Part of a small language model's weights: 11121 steps.
Each number is 128 + 32 x the weight over its row's rms, rounded and kept within 0 to 255. Layers, rows and columns count from 0. Numbers have three digits each. The size before them is the row's rms in percent of the matrix's.

# q: layer 6 attention query, 128x96, rms 0.165, rows 0-25, columns 0-47
# k: layer 6 attention key, 128x96, rms 0.162, rows 0-25, columns 0-47
q0 087:130076100114070152109113154123056085154151111142163169106124055135108115173140104098153116110094116116127106087129181152127115124165153070151077
k0 087:082129160155111157156073143129130115131120085172095137143134113175168168157155112139118097162130158240109094127184139133088163108143082118173107
q1 098:091167158107180095141116136202081137121156166095157076164046175130131165131169136076147134098164049097115131162117082074112115111116104167153146
k1 100:167132163077199092101164149214122157140104109093137133153096141150153104182127117085152190095161097135126150123108187115122140152065053087110154
q2 088:094151176147100128105131113153126106119137106120085140129160095112155162148058096119211137138181172126160122133149056143170102165155130096124093
k2 092:166151140088113169107126079110097113107046141110165101127154075143093128141073126111113117164158132096118125152141106157113149156139131154119139
q3 099:133145115123176077136161135090134160041128129153104139148100095090116135128124185170150037161137118125118158129151106123143135077151178176157127
k3 091:143121104119149128092204132137143129129139131072166145122122137079103070119099132084116137128167105000132118118116118139120121132110154136126136
q4 102:163134108108145120154115134133126100181154133114104089099175102159103085128123095172120117074106122137119132156116189140181153168045166125108127
k4 103:109135206118123118133137117143112108164110097184100081093135139146174157161167145159135090125100180182135121119183136122175114200131096088149066
q5 098:078088094090141175142122106145145103124122080093110143128158102138134164139142074193098071160100171123101120116122153112175082153136150146150129
k5 097:163113102150134144094168139118104110131100124160140135150159121072098096162110103106166069083168162038134121100122126134118103159149173104174091
q6 100:126143090131113099106108126108139137117155139146110144163096133110137104155129122185079110109127136117102068080145111121144066106201143137132219
k6 105:144128109137170154102100132152152139141161138096136127157108113104064089137128081152109148088148116073195132084109063154140139125110154104108167
q7 083:193175122126185114169132114163143197095091139120144054161121189142119138104072136125144142150186111116106144166109100108109148148098108206133150
k7 084:150122110078132095106181120143097166133143150073162104135131103078122122115118155118141164104132104027110157146125127092136088165104179146078160
q8 102:132170134133065148089127136132077129138150118115155125083165145172052161127135072128133083150110185143140067094074148061072122183141151065188135
k8 105:076136178109166091181102111108120182147091094163146116184174084134168146133111116105136115167157156142139108085136114107098160147148156084171118
q9 093:165127108094182116117133101168105126148141088138167153177145150139114131112093119198102139065196141095125106097117109164165122148081085142142120
k9 096:124109113082094143132148107070062122155127124160138149116155141123198103135171133159070111097152154097140130097141127175088101197114112124130132
q10 116:101095105170137152119178077133165128101146103147163175123150092150105109153150126159148035093115124158124149130176150099185101065109136137153148
k10 103:116159165134139130104236160106125138165120107115135178132143152098134089155118137131116106161183114000168115103122165153124128156132144143159103
q11 102:183108162057150153114138105110123157136106164078138087154080113112128135158128129092178095102153118130148210167124080140091126120141112193138125
k11 101:142095119081102124115163148142122168080154116067169119143077109083104106144083175097173131128113103093081137226136135138096104093120176189124161
q12 090:075139101150156071091120123123137170077126173112104124090125104121099116122064142201122073111121163134128116078122119143112171173129186126133206
k12 086:140136161101164102110184118151125149155133129077139154102134105079097086128088130119105131133136139000152143107088122132170160133126144079131125
q13 104:171110181168138158088104175143062175133146153113136145129086137065128124119181139074122200085139134116099119091117080198068166096113109106070115
k13 097:098120153122128168162074150127139112118113117124107169139135137166141145118153080135146117117119103238101159161136157183139173081101106109124113
q14 090:161118099143139120127152150137196102122184143120124103099123142084100147121111127177105079118095106133102220138134159165155126142108203132116125
k14 091:146142093159154121114207154148122148121150100136133120089110144104107095129149128115173123086134093023119148195124146071164092103108194059146066
q15 077:136154155081176126130120110161157184121100158086074112156141186100148126139123166158110150130125095124135132162136065110117137144082129204075201
k15 080:173105128110161110121168124171135133125143171094159125093099143104084070082116138114142160115133096015135166141081110144154084118117138126095148
q16 096:117160144181114148121080127084145161140081122144117142140136065098150130082121165083138124106104106160142067134118195127117100094105080136192100
k16 105:124123148167077164130127150095149119121112166120134213160136137118166160135138116067159113116127139156115122093126089133147154151152125156097140
q17 111:122111103181115163128169107137144100155102041087156159133168089177101116102058157177111087129129116128163080153136204104155135176093146126203119
k17 110:069125153110111113121192115153115156163110163177110140110138112098151109145123131109115119103134172000139112031155174152114092146162107118111096
q18 082:078160156165162093155165101148176159102139153121113088088163140144121154136115144153128079127127123164146159135120108084130105131132146152134183
k18 082:162157113118135108096202100145113155127122144062147134130118134113075100093102163105136134135121097006151154118081124106140100148103163121129134
q19 099:120091174164097107205108153122079147176124119186114097130138144164146164133167089085092146152142091132093145088116107158104095110139169089075129
k19 091:136155125160109144153067135136118102120105106146092133120156143194119149113198124166129117138080106255094121135131079112148123099116116120152101
q20 091:141114175199073188104087118078135132147116147127150170198122148079141121158145102061097157162131152121094152164140146097099089091145088138137074
k20 088:127104135164122136156064152105139130079132137121129117154094137139141135150135060105154151145116080225114100163139135134122123043178111177121151
q21 095:137091109119160089107155123157142083045222145133109150160128104123171144128085195180119109130130096135163168093171132109153123105106081153144165
k21 090:092116086150131101087214115116153145159181168087167135129093163119070059115083147124111157116164139029158145127117128139124102115127148112118171
q22 108:089153147109109175167129109166132082199104090146127170129157166159061055150178116157075169070164117106163136165126120071126118159130126145104156
k22 106:140140116055110104159116112119077087158144152096090112131091118137123115078180136101078162118150121043119129128135157157091068177108086147114124
q23 085:172154111045221156148129117208149163087107117142122126193114150088172171163128148129155144081163132133108154167146115113159117136100109203093163
k23 089:131105078137138154101172113138127158108153150078150180135096154101079080108126150107136123089101102049130153186100108142118063156115135184087166
q24 092:113145186113112160202081197136118121140122151173074117112186186133097133105162094097083183110167110129151135106092084141116127191145136107070147
k24 100:172166116107129117189047121106100091120107143124103083144183135156109152055163132141137165134098130213088140147099077119139091184108124097117116
q25 102:156101070144177139087171063159166113102153123133152148071150111081116125139117148140146084114097123147119158124171110111190112081129229165147140
k25 095:110108100133148122109200149119127186135156127088139134118101157117105113172118145146114114159161103000147119170119100121096151110128178126131137